{"n_layer": 24, "d_model": 128, "n_head": 4, "n_kv_head": 4, "head_dim": 32, "d_mlp": 512, "vocab_size": 2048, "activation": "tanh_gelu", "norm": "layernorm", "norm_place": "pre", "norm_eps": 1e-05, "positions": "learned", "qk_norm": false, "attn_scale": 0.177, "bias": "all", "tie_embeddings": true, "parallel_block": false, "init": "normal", "init_std_qkv": 0.0442, "init_std_o": 0.00637, "init_std_up": 0.0442, "init_std_down": 0.00637, "optimizer": "ademamix", "lr": 0.000709, "beta1": 0.9, "weight_decay": 0.37, "lr_head": 0.0171, "grad_clip": 2.0, "warmup_steps": 380, "schedule": "wsd", "decay_fraction": 1.0, "decay_shape": "linear", "final_lr_fraction": 0.0, "batch_tokens": 65536, "seq_len": 512, "doc_mask": true, "z_loss": 1e-05, "train_tokens": 379800000, "steps": 5796, "dataset": "wikipedia_en"}
Each number is 500 + 40 x the weight over its row's rms, rounded and kept within 0 to 999. Layers, rows and columns count from 0. Numbers have three digits each. The size before them is the row's rms in percent of the matrix's.

# layer 8 MLP up, 512x128, rms 0.0653, rows 159-184, columns 0-127
092:526480559501489541505496440592528535460463508499489534503515473498547475519516495498522500511527473534586527514533479521497440480494581549508505434581542501520576440557519471477388462476566525450536505515514538512447545452412500487472565406560460476508497482509454541480501556473482550462472417547471505492497504496586442463461539498513494511616530502492441495479527482535507472482468
086:434557423481469487493542464466489466491487524498493473521466455499493519559511526532473471523570473531422437475469416513555421457497434456483480511496446528519535457544465444526501524474515441439520488473541524526473524534492531605471527532480545433548458582498505501457548439539524515517521519474489519540542479489533420500565538558410507542539511550481510514502496487449476434397506
144:456611539491549606491499477528523577449489577513449561494508409474492427528411469494572505458533470513469497469456465501532530462508547450496539416538483511536532527509506502583492500439505502532428514474510463432587460492448481512432456466491498514510525496512492496565433508530440569501498514515504453446489492454546480501439517536485493442515535488561513495522488497488491536487543
085:499525513475508494495544498467469504550576454589442530521420491447541543533491475509532535541495465514525512544420575443580514504469461492565455491439484509519504464417453519480547535527431560456493491545511508542552533559462459485530500480496529542534509461509442459498529460493470475527526526484476510469522546519479573543467410438465536492562461575409518479500516472574504445541522
113:471544502517482486443528599504459554449477510538430531519482526439546477477438496524554472485564473509459436511432446504501491473485466438461441430450521488520560521567500429558518467474525510520549551530417542474546524594446429509542541567550511460532544578509503498488493471546502566529533485513520452481430521503544514472505488490536483510487486540518470540557510465552542508460556
076:574465443540505491445486616494474474459487467518477503449513548513473454476468538479513485565439469582517481499481451538558502498491463631540449586553498543492536564502459492510542488442508530458498485491534457449553495518514475542510464525473461523490582528424478438485551503536500432538546526516504479572494472523505542548539525462519490545513433522500519516591478490531508470507565
078:458584486586527484501565484567508480473488539495430503535467510504495524496532570485470440419508497564571488421451590565471453545449452463496512581526433467516545508426504558528535522475454543536502464516523491556494522517449436564510518468448476471440503545476465517474541451527536475485557574456531546541471490496497471482535526497483441479457454509523540523531492553483529535489541
104:475558543538514459550584451531438457489510518517469510430475461453537504522507578563513550548507564492455520545515431531602437470477516472488572517559541495536497479532535450570459500453510502449529394535482551464542490463531491477499526509494520523459482510505482524481484501527462437496434484502475434539495478480528499485554412541487459459499504523542530458537495468624542505481531
084:491557510542548524508505491497458482467541493510508433475480422497518504471543552518519528603469466502551435492483448512534504506492518521487532492494588505443471553490515538486499462500504523420450425575432491509606440459512468495502478607493515530491497498471515557489586440424522533490534478474537513466498547441491411508518577521553506498522507474540522517494479527587419503515457
095:521580552500593519510553543500517494506520509527535478516535467461473475498517562458513511534516421549488519433486506467504569502547457516514556439513514559527514456416507524526493486459572509491528550475403474523547456470531507576503547514385498508521552442537421501545437522516538537474490497537483564552453487417470414481498560503490521496494472498505540532477484486464450530509426
132:496472542488498476504540561477548579487429473496542451509449501457574517517491470513487504495551460498460534481521501523525523536514501576511509495505554563473503457544509477550464416416560473485487516491472498495515575536428489461474421520515440476517449485494522417443563463508531559506444434479543357568484578543539496475486456504561503528520531525475504454537542495541491478475503
107:545600481548409458524516529558452475395461510539431496483506486517525520530470486527580478470571545526569494492486490529511514498478475513517558586445534502437536511513503631540494459418537529501454465579497486463485504506492497490518495498505537487480482495489470423446505508523527564511505572483461518484477469545518447447446572471513494482503509425505526552565491476478520559525513
126:504486511457474454507573520518491465551524529522479544519408531475607487531496433530477551533541484555514459517492486525501530550469470460459549480495481489565485510551477488551609434463493484496446505467538523494469465478506497478489490482492474458558474539477465521514481564439486518429599467472445518472488515436477514510413521527441406498503451557475490534520510472491535504511636
077:449457456535485542413527500536491545439497482552468481438412511493502470567469507573484519534587476441583479488525510502493468571481501578498456477514483543527524501521482542561519484451551478478436491552431529497430521532508446499518507516459441474430514542501440549514508446455467460402483502568474531502499505490486545459457490522461444492493515486470479534514507488617521519564512
095:465458529554423476515501518509464498554488556526527497473505442450588504461509446505498455494546500530492508523479479472475469480566538590435546539521492464467497535530535510445489514478490538526570512517467493492489490554481524553495553558490422507522490533479464505512550523434485522553422485441446459507483495519547495543411569453513454506466467548430448439553485603554480557430542
073:535512486540491513442515511509488453518626470557519428552455585504485470489473540522488549513497546461482550451526540505517519509478539520518532556466514516500525546503540544541448484517440518503559376461485527571480480431603451516496515502550410514535506577466445476507417473531483525487500465487535545462511546575502529550425556483492426478486522503507482487478487485454525496490503
087:463472501457531519492636465501550432485498468509472489448484575451494486468546515608497506533456530458459460494585479470504444558490445531466499538524543509494523484488430479513527427461484483488463498466512554469493503508484508501544556426411498457476522572530463494451480514475605480550520489501416454568516506536486477465552503504525509530526495451517476510563531488527523422524556
133:439506549573495502495552481469472541514474544547429478538503562513525493556491504484443468531567558482477461486509473504555520514481513396415491388566476504496617468539451497483512483472498461557547438497549543461466496513469511449507478508429439503529507560536433466462460505498485479447491561514486511482501482487492541444426460529530529454463522531462556486519502548542554457459467
069:523457522539501472478541489500462464511451491462535486479476500544485458500473481442516442494512457590557504508514441533500531497467492531554532423579454466431425468494484503490534493499471471482473590613439501499612469506557423519451528554475534471490568419475534475502502483511438488469500480469516510415466485519516484523513622477523516473506467557494562493450497498523533513450516
122:464538473516470511466500440502486514524503500553512515488469534365536440473462554469512523515493518457523558495513444539501522462465460521550514493545437531471539515563522505493562524511463496477527485535498502493479491509485477536492398626481513486514544595461482448492544560495486534456455490588445490478498485570529518398531417462529433500539541487407522494536517509515517495490554
102:489557526464549511494507462508509508517459464546487467500515443504562500508396465481454448465529551469455515446435501547585493548460508503542474491535526542520518461489464535485517459515490522544484510521489550454606542475505528513435451513479483454440537485449497512487539529478456513455508454401380446500457573482569470467514543528516519466481510427551541506576570458551510495530517
117:418511576490456481488523543498509559406511505481525542500500475530483490455491588421543475493516474420511497576462471529488455503511487491522504516547464538507603505596566520502462466545567557442464529528483518539568413493529460495540454500524478443520472455479513387522525580521514498486512453461458454520522478449509460508476503438446474546479516547492515516495490507539499472455453
099:448455520468481484445499528495499581451490483514488498458534519407497504537517501530515568455511462506563497575542425538537572472464468580481492478469494519586505511523482467517427405523577536444472526519434513524505409492482524529476481495497486537479533475517504425471541523515507498533481404517523435516507523529553444444537496508470496522511493475454508391474503503529459512486395
090:410529545494446505409564518541477472492510551558506500410530504435562497515473542482499497477579567479559453467430550515490494517484485613550480498496482507539474512484496499502470458492536549471476534589538523477462554489442425503531463489427434447531554436506494517520540473475541527485529476514440517495528539523489482496453510463545479500504419531465480419563471497444507485532464
113:519534521523458398481498555472562525535453472473531474457501489456484532531524470503419520478640525498468435509508405549510500513463485559472499547461472564477531423526482417447563469541492487477468445541454500521534551485461457436541463538523455523522518529481469471497527459515468499496486472491546460482462526517528535437497510461522546451495519464459538521519596434449551472480541
083:487454487561539501501404489481511523447506554536551484467443480476500482510522474506526469439487547523565486545487543582410494497485525492509591551504478535479568579491567472529491564459462516458527553546502491529471542480522427545479475534554537442528559535480464394505549492515555528549447453438482469508488544517516504545461550479459534500482421511451497514522494469482450498461421
# layer 8 MLP down (transposed), 512x128, rms 0.0253, rows 159-183, columns 0-127
088:513446455540499495490497520511469545488459527523586586503535553468558465499493498518504477500512505538517552481531587499536422504497532520457511442447543427577427500507483525524471456539508474533518520534554495531426534471494548431511522429520504513480437524499432555464510381480490487535519557454457478517482394520522485530411510454505574546490500467481503526486494509443525567459522
092:552444522453499432485436594521509526527498501618501509481507495484540560481464425521470570422483453516526536476526499492520530542536514494463457536505433482489524520550513580493473379510481570529455503559528536503512541448461525479540450413492464537453505513509486503480464506486484480525509409503491529481475444477541534502462412468487482496484529581553515555500589501478494515518492
150:492602542504474463488527496504536533521503583505520591508522471468469493511515497489487535544468464461446472480543490448465450471471428504583489478467470546495502460523421498530507545470458493548458450456480510491474538594463399490567515469437551477591507532481488528526529459482473487540439508525480539491523609527498398504509555572537503480516508441545535529436483477483505509516523
077:524510419478512562453442545576442536497452489484523418493571487470463441496495460453478510477593521470481495486585520491506459513507524528516479439500565560469498563575478511467457418477470555495480532502534494511411508522418542455550508400509490464551503496528458458514527498565499485521516542498438532494565501532510564533446477527504520497519555487489512500591491556494485556502490
132:550509541473497423473524485484495528453456489496428544479511515534468491536502450519505421493533542567533573541433419475514495481475478479524496496510494502494523408586609489456521534533523477513492491473543514517518438494421447491538524589477477426507434530528525536493526491494534556513592490479455417509524599478543500479467514529545427531495488466536529476533485473499502433463459
095:457598552478494464496464427526507525472513575516499504460509462438441504503458477516525504516537559428562480499530466485414446549488509439501515441540542448428586498456463470437509487514532495546507517539471547486499528550501522535506497495510500537569459415542514555516484495516424565472507541485460424481508468408504469455545527523451523480550547413503503561462504461480499546529490
093:484537552482438458517513560551479517509498533516519552523465480458570535486537485493474560568499511483532414525508394514506511437556470541410497509449495548587515456482473511447480493509482515452487509540500506432468517417550478487495513462531491502518516492526439456535515525496553554468523369479451501465569463368462542523491521506470526475509499550455520472518502453541492519535462
111:524481498448462461520471539497527612482486429512474528488443597476491500511494419461496459497488537463544554561488584537464612542507483487496482415475539509452463538531513516481526420499476499489429497508475506554536422525489529570500504538544541500492533505482573428521502444523469570519592510547504434524496426411493490526482479468536513506499481504502501525549473505442523505511495
112:449499480529488475500525564473479448493463537507482559488552577505501554521492460445495427498545556509457477509439575461475495515449465523446536535488461509549503392522531451513521607520440480529559600433542491503439501591517553569521522476497556475518537484481463522519472507528440409501447444517528491506512490534479529521514496517477482529491423519519482450481578473500500568488502
082:451510489516473493498452561510529544445518410536551539510522541478444506486521521469446414525499490459482435507534422465474364500483488495569510545481498559456526523549468442499534517478459517493504484513555476501506465533459498524477509513487567496534483491535490509482473489491397446481534540453470541535507505537544508637471457534491495513460506490485539503408565466507475575581493
118:523483524440499521511527497539544492579518474501509506442482459554498484519553467418485554552545422462515505507450408469503541465464435484516527459438542507481474516429534483452504512544491585477516472474503479521439528509446593544500519561497536520427508515508459465545485539545544528511486569493450485516517552472383446435486502516540483462591480441495514464477431515528482550513499
090:509498464488474469493548446482453481524591550593504486461437531438530550513430480427505535522504546575448368483438528518477457565436459448497464509502533503514516533553467518466549462521496564439546470541489496486528489516478508558468523468505573472551507475510483518510504494469520462480503534456585518514508461476460475575514495475551477479481486439428525509461529466599542502499480
130:539521485544526483502539557494475442540504477539469483443459542509527525482490560422516595456563559528519546492534502491461515514540522478544510505530506517488478406547477545526501441506450506458481454524423551434416492519502452501479502539484450482473492582479548544431520548527485475423484440505506432471497516559406503467445513512482536521514584528445476533431482522433540544505538
070:502468524461521556399507591470498559440543467469464499456469525518530469573491513579490500591534480529497473464483447488502509541522471501582533524531458532520444464525508571399500518529515571523555512504428542513500503520514489470478501538461449492405521464509467520435518503484458518463530468503492501549495574435502500491488534537499382437457522492581505482507494536553540500536509
104:551461515469564548472478522483515517453474520525428472456471549466458512509440508456469428475516479472500525528502535505605534568439476523545507479515528510523420498453439554511400481480531448508411505500580535498554560511520499459434484511546533458504426526477504510485533460480515550504501481574530560520488423554487545472581486499439517532489527458495529510518511431445551433514496
089:457571547529483514480470415511548544459448499541534566451579464424435436464506518527472466501506503479551535469482478487458462529556465470535488479513466486485553572495445490468522472494539454546443490530498491473490495528493518548569467485511516467469501456488481525536600562507508523526507624454478437563501457473526477461523522603484516457531452495518563523500482505581481578483518
076:494520533445546463555496549492512505500520436558523516514494511453467490543456442438504560546502528543547542598518467555548479524484491463538548422432493497508544436482497542516486463500561571487484500573521511492490479460423486488465414471525450504435485485494522503457546561519492618421488473491435468481478480453487458442500447483501520469548590528548482438487492521527536500484451
143:421543566434573494517518518501496525456527469514405447523510469505503492540515525512470539499479587549486502518544449515472510511445484500431500546514529518479639516486436518475520552482521521538501538512501493516525436463553482481446453458450412483447541509478455459509535593485463463506481518558469557515540511551501567453451452509455553458484597489477463516523507508444483476475471
090:450559532494501451488520567540502473462529526513504513491527502454541527509503441531532545529548561479462411495444644454483440502466492514421483560474509555584499523491525466501538437436493515581562459468513511464467535511466578504526513473439463451507467547468452532578503536484492441454475482493482505585510557461477487501457435519462479500462496497548475479535538490470520470555474
125:487531486536555556545468552479480499531438505466511488471509511475480482510474567540467465503511478420405455507438583514497503508496491496495447551482474489505570479506536533485496525538524536486589510557397477498570462542502459461551460546468528509462556456485524487546491560475448479490512550460428497522507560512583404480514490550465523526534469520555450437477505595476432476529466
107:498505441524549496486479450545518521450528508496545516536485513508536622445491612441475444443502531462525505481476541493410534533462492509520508486543499445550510517568496483507459501493466526558433550551569514495416552488556427523477453531523513449521486463544481529486484449479448504518548595474457564540518440445473531569483500473554531541463473476486482470510463463493465523501434
114:485422499515396543470472535493508513522445414488480565508476534466501517481547500545479453478471517516547438411398528442560525557494499501466465434526541550544484552520524550513553392498466498515565526540503560462506470427547471489502477477548474472489423523478547473531526516484545513495530558502520494461540484522437493489473480488524482493510592466465504547495487466448541591507507
080:477439556535449443480503493532448537469514536479459496446537568474524559536534532577457516449453484551468512543518413526527409422461488576546555587470472457483468551517479479431478499509477542434491521457442505511481466500564499586592464557525521526524485483565515525510514578463509471548538480441517521474552478454440511467475537508499519520462513478509452481490503535528459476523493
077:511521534510433535475490541496488540542546540541501532510489585424527489476534498469502484460519577527537438516525528480452553532380505558497492517547566423512527489445446562522493518493475524498413479534564518523438519506558502531481482507463546428521470499528524498523453546462431466541464551463450489531490490501465463611528476481438494493443503445524576477534471464474534504557549
115:506424485537491520478533407531465481453503480558522558473536458445530468417504510564469524497509446504540507507373474465428437521574482508504524543491527526419450570533546483531526443469515474477529409459526542513493548562524494541480484490550523457516529505500460501509570495475484492431521499438517547524469489442507508557568556501538538511542565445480525527495527448553455504491489